From a checkpoint of a small transformer trained on Wikipedia.
Size: width 256, MLP 1024 GELU.
Architecture: rotary positions, no biases in attention or MLP, tied embeddings, attention and MLP in parallel.
Training: a variant of Muon for these matrices, 808M tokens, 6165 steps.
Each number is 128 + 32 x the weight over its row's rms, rounded and kept within 0 to 255. Layers, rows and columns count from 0. Numbers have three digits each. The size before them is the row's rms in percent of the matrix's.

# down: layer 9 MLP down (transposed), 1024x256, rms 0.0286, rows 601-647, columns 0-63
# up: layer 9 MLP up, 1024x256, rms 0.113, rows 602-647, columns 0-63
down601 099:118153165114078153145176160119138158087116206091092132150124147049106032159098151091099074154145143070145214059127125077100054093182141133199174158194128110126120137160085124085137106150118155
up602 097:051089135181113181115089122140078145076101137041110147149144126082143149099130068098100163070154160085105121132138143181079124131161187087147095126137161190076168116147127097157149178123069123
down602 097:187154159089120108167148119078141152118132138145166118105114136159106123171115156148147135170127105188159087170106113097138109142130083161069165123176075122187148188116195169062104119120115140
up603 095:079120106206135126164121137107170077142121071148139075066097077146120124104106112112123134149111053114121087173160064150137138093128152081125110106105138188144154129076118092146123143146143103
down603 088:180106137101098125129139079093096116160131109140154206153118163173132131148103122098087120076086167166090154136166140160104121152131159159125124130116133067153104127198121142137122092150082082
up604 100:143122132127169094101100197093142151120153141088145159106137131122060107143155124153128096139111102099101139050169139125114114036168125133119131150117143155105123133178082095171160122170122130
down604 095:124121122136109146181108153133183150132146152128075116109132181120142204123103096118180103055103130140182125171098145169124148195107088176139166129142118197153134084140150145133089153096125119
up605 101:101081099083121114118167122180147163110138125126029135100189108151064163133126093126161094049124125124155127164148122134134081174142073114198158085120132175150164157138130138120112103155130154
down605 106:114132133147123160132104139118142164082158153112173087161101133148137077172128100117131100153146088110085093094093066083146170091161149114096096105151143127111079125161145157154160095185127127
up606 106:212160143133158092144065100136108144163155135142095097110156120101132177163131130098155097096089090127150133084167101169076116147103116143084158122121148117039118161083137111109088110146079111
down606 096:081127146163103169156158155117121162105088098076113159121177130126116101093115128127147182194112150101108128152136094141134092106116112112078096083148093117161106063170108176120107116150176113
up607 097:073097164093110148110126116119138085143140123203117117157173181109184159074108133105075171109062110157067123122083144163140131154167135141163134104110122125186133141092132168166127133126098162
down607 101:127145177161120155159176119141085121082121057119137152126150121104117179152151134162148136165154130143116099157137116160094115078138088068128128163097123147103093096157102180089156132099123135
up608 102:106146172092107110115096090123088129130125098160114129178143165101180090117159078133092104076181144063168108095144104072139107119115107096092128149091130150141096163156137177091119175098102093
down608 102:161092146123210152124120143145099107147140111099163116164177133112112135102126170139083102163139094152124138110139208122126132143134112117090117129132113089101153071126130104122078057154172134
up609 094:132093092135109139096107157095136139163108053121095126117145148114139149108142099155087151222082112136126164148132189126140157154156107091075088078210165088092115177167149136110165087184140113
down609 097:058126127123132093117129072139099134091139158145119172145094155147128098134145137086132161112134144171149076114109128078120187159140159100150147109092130135133098078096138144148136146119125156
up610 099:139084115108119094205132202102114173131157101126041127164116148137168138122162142123135129206176136166088151100120135144136095116145179106126096087096107079093120114158099106155100164162144129
down610 098:089123155153110187072133121177089102124168120102143174115150091131102107130120116118127114018133123072151127145145151153107132101140131146170183134157120140169112139118152201159123099072098112
up611 100:128060149156106124139205124180127123072139179127154122129119069129155127114118173080115170122091113126117141108187145138134191126169115133200095181116122056088106137117108129173090096147142137
down611 099:117139115135126090123055115155118147113088121156174137121131097103112145173162137109141091152154137149141093136102111142080127073128069114111127127150099185125195148063116162124085083082084171
up612 098:222106136136153202126102127104103114063106160098113151138127094152155124146091167151082140080143130162093074133151090127146114133148162098162108068127110153147114097096133155153108121183118103
down612 101:126149152174182163138144108121097120154112094134141153177215152110084104114078124145119145103101151138188148122179205092139188087085097145152116186154102125094087143071119128084166087113143101
up613 094:157157161150137194182123109124142123150149113105130125138120138082174130144138197079100119093183174163130091084115156160154130183136187122151109136079118143064139137086123157169168140191143087
down613 095:136153164174136136093093115130118138170139163133093153083128164090092119111097154123112174111110106094118154140202119147135099110111177155134136103119126053152171176091168129130132131172152133
up614 091:154155158147141108125114181183113144169157146112114128178121165113110103111089131138162154149170126109140173153126125150250136148134121151109133125163141105155091074100143155089053148136129110
down614 091:128081114093155138107101116057185089103087085140114147150195129132134204127162132164093120136122163122146125154140133150095155105153124122138122127116139120112147147124111061155147114119135132
up615 098:135082152109150155122140142125138099129098107127136131074134067102084165102135130115149127082168108116126128150167140170133106125098113189181180169078133105163086126135122144198101136152110162
down615 100:091111082101200155139086161104108099159131187117108112096088168154082105119084160147121123139165125097174112074155117095155134164121099163118081092092147151095117099167130171122154105105159108
up616 101:090152175128114091155112131137129125136108125137096198125091123165123123137179118085116146141146087115088130151031155079100145144148133111159218208157109170111115117189081106127145091164064124
down616 099:180137104118106139110184092154094150119109078134137170081133110107202096069122120135155137139140148109153102156114154143194087171133104127102094076149065155159109102102103116096140181169182105
up617 100:133144165103114128108094162064125118160174144135129115144138173133142107121181142118144124093111111095150168123160142065177158124168168166123104084130179129137105193125139137156153122140100143
down617 095:142141108077196125130142166112049111109074077055180190089095099132168086076178150130175130110067153099158104076153167159037097098168121105122190085124094128124190138141145112121096118111131079
up618 107:123081104091143126157083100197132106108114106151107201173157146165117155117124118130141110159091112096125102129058113121166153134147133088150102110139109096146183098155134123162165125074095162
down618 100:169136152161183118134116125155134069074134067177143192112051121095134154173140204081160140090109182158097161145143140147103151151107117129121084136154134143096137071111104166137071073070184061
up619 091:166089105132065084154152109119129135150171152102178141139190129100118157096115062166135129121129174112087106183163139136086201124116139163147120142089120135164115151138128130165110086075182184
down619 096:063127135142098126071183050128151138117169105053159118103087161088144110110157166122178124099153133147142168122114128084167117172128088099124148149120163122101118165114160065080177087108050149
up620 103:137189064158098053136156115108136162131161094123106125102121150117142123160165155044181127108145164110119098168140170114139127135085133106151113136124120096117114119103173175170155198184097101
down620 101:120091103131183105114156115052040099144172137081216153132135147160130141095110127181120155108140125218136158149143138110093141146159074128120127154095143177157097095091135109115127101146176110
up621 098:092170114103157179130110132121104098123128145138060132106097133092125153163140165146117152099166081149091154110117104086094138110022152119167077126161072122142156094120140133157068096131169114
down621 091:161158126101130116159121092122093157151141108103185104079103161118123076097135110145099102093054114106187103137138098111163125184113130096123182100119140170146096118132080170133186079109162160
up622 095:120139122108138110120142107162100153199143109146121164141184089154172079117143142145094103129184113053171139089098115159180058109132152124177142145173067147051076154158054103181137138141157147
down622 097:115099127122134101153145083162203132112118121200152129127137100135076128095129161053157130115053188185163150197091120125112161132138119165127125152113134113140178071113139111107192089134122076
up623 100:168143087103155131130092143085143082134145129172099096167132137142120144133089097105092092088135084080131160125170096136104125106162171117068046090126113066109110102155137154119161103121087123
down623 097:091100166097092160122035127101112118214122094146128157124092103165129050105186141142100146211128173155130143089118144120125136152158134109164141154112068092147161155052124114163115089103123076
up624 099:145135181165167144158128115104119132140197147174138100102142090066109151113097145159131114100135137115100112146157103146114113155107118155125199068167121100075162110099125170159073157127136150
down624 093:139130088103156113081141141135120090063103123051099102131097155115100122134079118152139089151140054165143112100132199121144080121114084120145094176090097147146151115111063097100195113103175135
up625 098:151111128232118076142134107173103133116168137131085093115092134166155120134052138096190086124074145144096158115087162135153101109151074149134111160118126114133056092164136131100151220068077150
down625 098:076124132066093075118137143118141113073129143152157130165180148103097148123172113175038183160196133130152102071155121131131185142083112158113154101127113047106126161131054119129150118175145098
up626 106:106155097122194155134093160123095111102186156133151179129107108130138150152147110113131041111131094122198106096132150108128154177104137138122077137102091145162092110159126109168086127143122119
down626 103:125093180144099149204141144104158207179136113133155092137116131138099183128096135085154162141090086061063146150152120144153124112131130126079156155098206123059162131131135132107131137161105156
up627 104:144101185083092106154075142078153100125143163124118090108135079091191111093163187151145096128124172160126086130104139117100125191120110168125111142112102115084133148145127119129150104088147124
down627 102:125186092160174195096155153161109102147126145132145146124070163172058100121098096101123073109098102116121159110128137133187164112085157125097156134095172143118140091133177176156115104109071109
up628 099:152117117165112107096128155067115121113090078102195140161187159111141115121139108112105142107144108152060136169075093138198122178129162169144139107060159199107124155144099118173162150150097122
down628 100:094134153105144141116169150129127156172085161173093162084110076127116175095123142164155085103148143157168074116151173140152135117099125151121146094121166115157111090168134074131120159096194128
up629 101:108120132139192133171073085102137167159086143147175180111184143116114125130163108102103154115108143137123111163124141126090122155176127101061068080163053181113112164135129144103136141123110183
down629 101:147150108101142107062127135196124075106124152107117121107108148154116097097118136149189118161177124120195094116115081166148140142079101160176145182104111136154158132105125104133144130127115113
up630 099:139199130109142054111124142141120121149162092101090085200160194104123067142136151130071149102116198122139085145153128137142159133149185124074111135066164127141148120109182103109133142153128146
down630 099:152086126123142181102120183145142061154142068120098214141152071149143086142125082175093107125116139194216135090125127200170154152130116134116146108149089139138154111140159124131203170124152114
up631 096:146142160159155142168169115170111131118118075147091104103136127198113099115130136172081126145173122130154146101129183143076106133082186167157069083085146083091137160156076124132159178141122164
down631 099:136097092085096147148114114116063159135130137140164140093152125125156099130105148088115166073136131157166100153165078144125113135134139209097099124113095133130109120111091153127089160125174116
up632 095:097095161140147073080082152112172156109128150118110154139170150130113079072163135095093156121094141106117088155131087108125106121099081157175139101142081126121100169099168143158130119139074134
down632 091:201107207143128173141104126125144106131125125170112132119109080126142161091130064114110131121127163074147114120086125146134123165140112171100193126089203158156122085115057114155112175111148141
up633 107:128113183128059138170144103161120159147077095142120087116140165125193114132129206145147139139155096113143146153139124144112096164162108121102081050126096109170149131128112141093131185089119153
down633 109:151089076120121145113151157161112118161107144189165156156087131175178131131145152172111104139125131084122141174200146173132151170150113144113114129087176167174135110150159160112098131121124019
up634 098:123100139070108092170134064112126116092147071108103150175112146113144154136064167169074174105142122142145128199129106133119165122129075144123102090117149113144122126130140169122102098109159081
down634 101:131142139172033099099104149149107157100138175134159078107088095129156125165054096164125112130116193122157142157102085151156076114127173113119136133111166122126123149102122133171159106139152165
up635 102:155157080135114156213149057150132197131100110145135091151056146099072188149165201141134078111123125132109116100110107122189125114134103133147124106105142126159069136149135190104113122085127109
down635 095:057133131124140093066154188094085055154148145128148121176124110135144083096129095065148121114088125125141173185141126143107120095120155143113147200215132116112155152118123051142128152092063102
up636 107:135150174113139130125087137114079096123130127071059157101080133092186162106137119102144116142128133142138174145156168121180128133126153174133137153113116115164128111178186117129132170101114098
down636 097:110086159134126173109110080135130106142076158118165085110089086139065115152100068088142118145122135188136134135083144108090103124145100122152146143145106116092130174086173123144116118178178064
up637 095:145146109129073103127144151121081054161056048101120153050207116183128201125136113116116123152148100133117137121149083121165150132140072092092171090144140118118110128198138170147122122105080082
down637 094:171135150136137135106072110105108136112145165099157112124089110113154163192123137141152137138142098117114071087142088154099077132143168144109075174131116136208144079091120156110102171173180177
up638 109:118180159140152120137224160087181130155114087159083114201127121153154180114172130122113132102181058166115067146073111098143169141099096169145116131086145158082117154099195124121129146120148094
down638 108:089142130097158087082136062156162184150115111144129095105142160118121173110193194139133144199098163155096160138158134175165137106198125130146089174127159111122179116107109141092131106110082134
up639 101:136122069126123131114125099095095160153108109145168126108119155130085054185103173114100151144111116147081121143086110157202150118129135150136180199160082058124160117153114159084132075151154049
down639 101:137106137147164113163136125081197064131131145153058129126139148093141164125114087123125096132123098144134183136125095068119114128124165108118106158113119192148083089135146075204144186072114181
up640 108:159173067173124151175178098109106105125102054132123123178111153113140090166131144132156164164126147082117151151045159185023068107105131182127077133157147104054110173104170139113118064177137147
down640 104:163115136106138127147078122086163116122088135159122099171115109146135157136094087143127131073098113145107083145187140138117173130081113100129123081153135109141125170171060146122143146088188083
up641 097:204130116178049142133127119096122142141109109170126065139189136127142113172117108074162072181127148146137132085104134097129162077146160148178126103143147094152110128084177164151139189121105174
down641 101:132133121132148137114154079129114131144170110081142121136107189116168054121160121166137117141111089160127162129122081124081108137066116098097081108175141153074147145123055146122108098118110066
up642 104:106114117144145143127143094124043098107131140100111155050117115089148044140104051124162136103096101140134145090165087115140117101120114156141145137152094150108153123085099082138112088148110144
down642 104:102169096142181172089085129172128117158118125116099134169160112126149190037097094196145107135121154127158134125102144155147080083123152135172112157133184151116123129061138101136121119130148084
up643 106:083151111150165108117146158175136178133059111117117148095173142092157156113070140129131164104220153179100136123148152103157157092158131108137103156083129108127156122111080098122106165188164125
down643 105:063078107114099154113117147119122154117125117156166088189058112079125167143120121157142081187102111139165127110135097105169155173072132107095118113118171128119098130160198139124083100112120122
up644 100:035074111110159175184083150156147071081132107120138147136162113136127177061085099124095145123172152154129074085078149147157132131184125157116072114142155172148158106104119080144104123167066114
down644 102:077122133128124119134104138145115145115155146129137178117095120083122124114165132165168054080107124087084116154174150163124130099109105139164134155098132057130108120178156128120100111093205050
up645 102:157152143081113118116083089084134165152138122142121144120126152136204196102124163185156119189127149116174127124090124121090111129131141128128112139175098093142158154156151127109128171044153116
down645 096:125098193197101145148159132097153103124123169112132133130199149099098065109154092108112138129062152188140145143120103105136151124093095167094104119104196111106128132159084129171052127064080156
up646 102:182138163084057140139125150155184117086120112112099155095131112102133170093109102148154148114137148087138140084160122133188133156112095100111118140141106118086093133154105102098100181156158148
down646 108:131135109159114073109081172132171183118122159141176147170108109094068191153141110112123177176099139085090168114114071175144111114104155151147132057137119122101109087206167196179117069121109038
up647 102:147143133137059152141128121161170119136081152094212169183117132083101161144077096084166082065175154179086146108171078135129140188097158142101134149094102154154141164137157089186117143172120067
down647 106:104121152102177076060194119142122084158118102077135122144101162178148092085115091142096148231133085111133094140154103099100136092085129110152166129133174148118171124084125111070122145137184161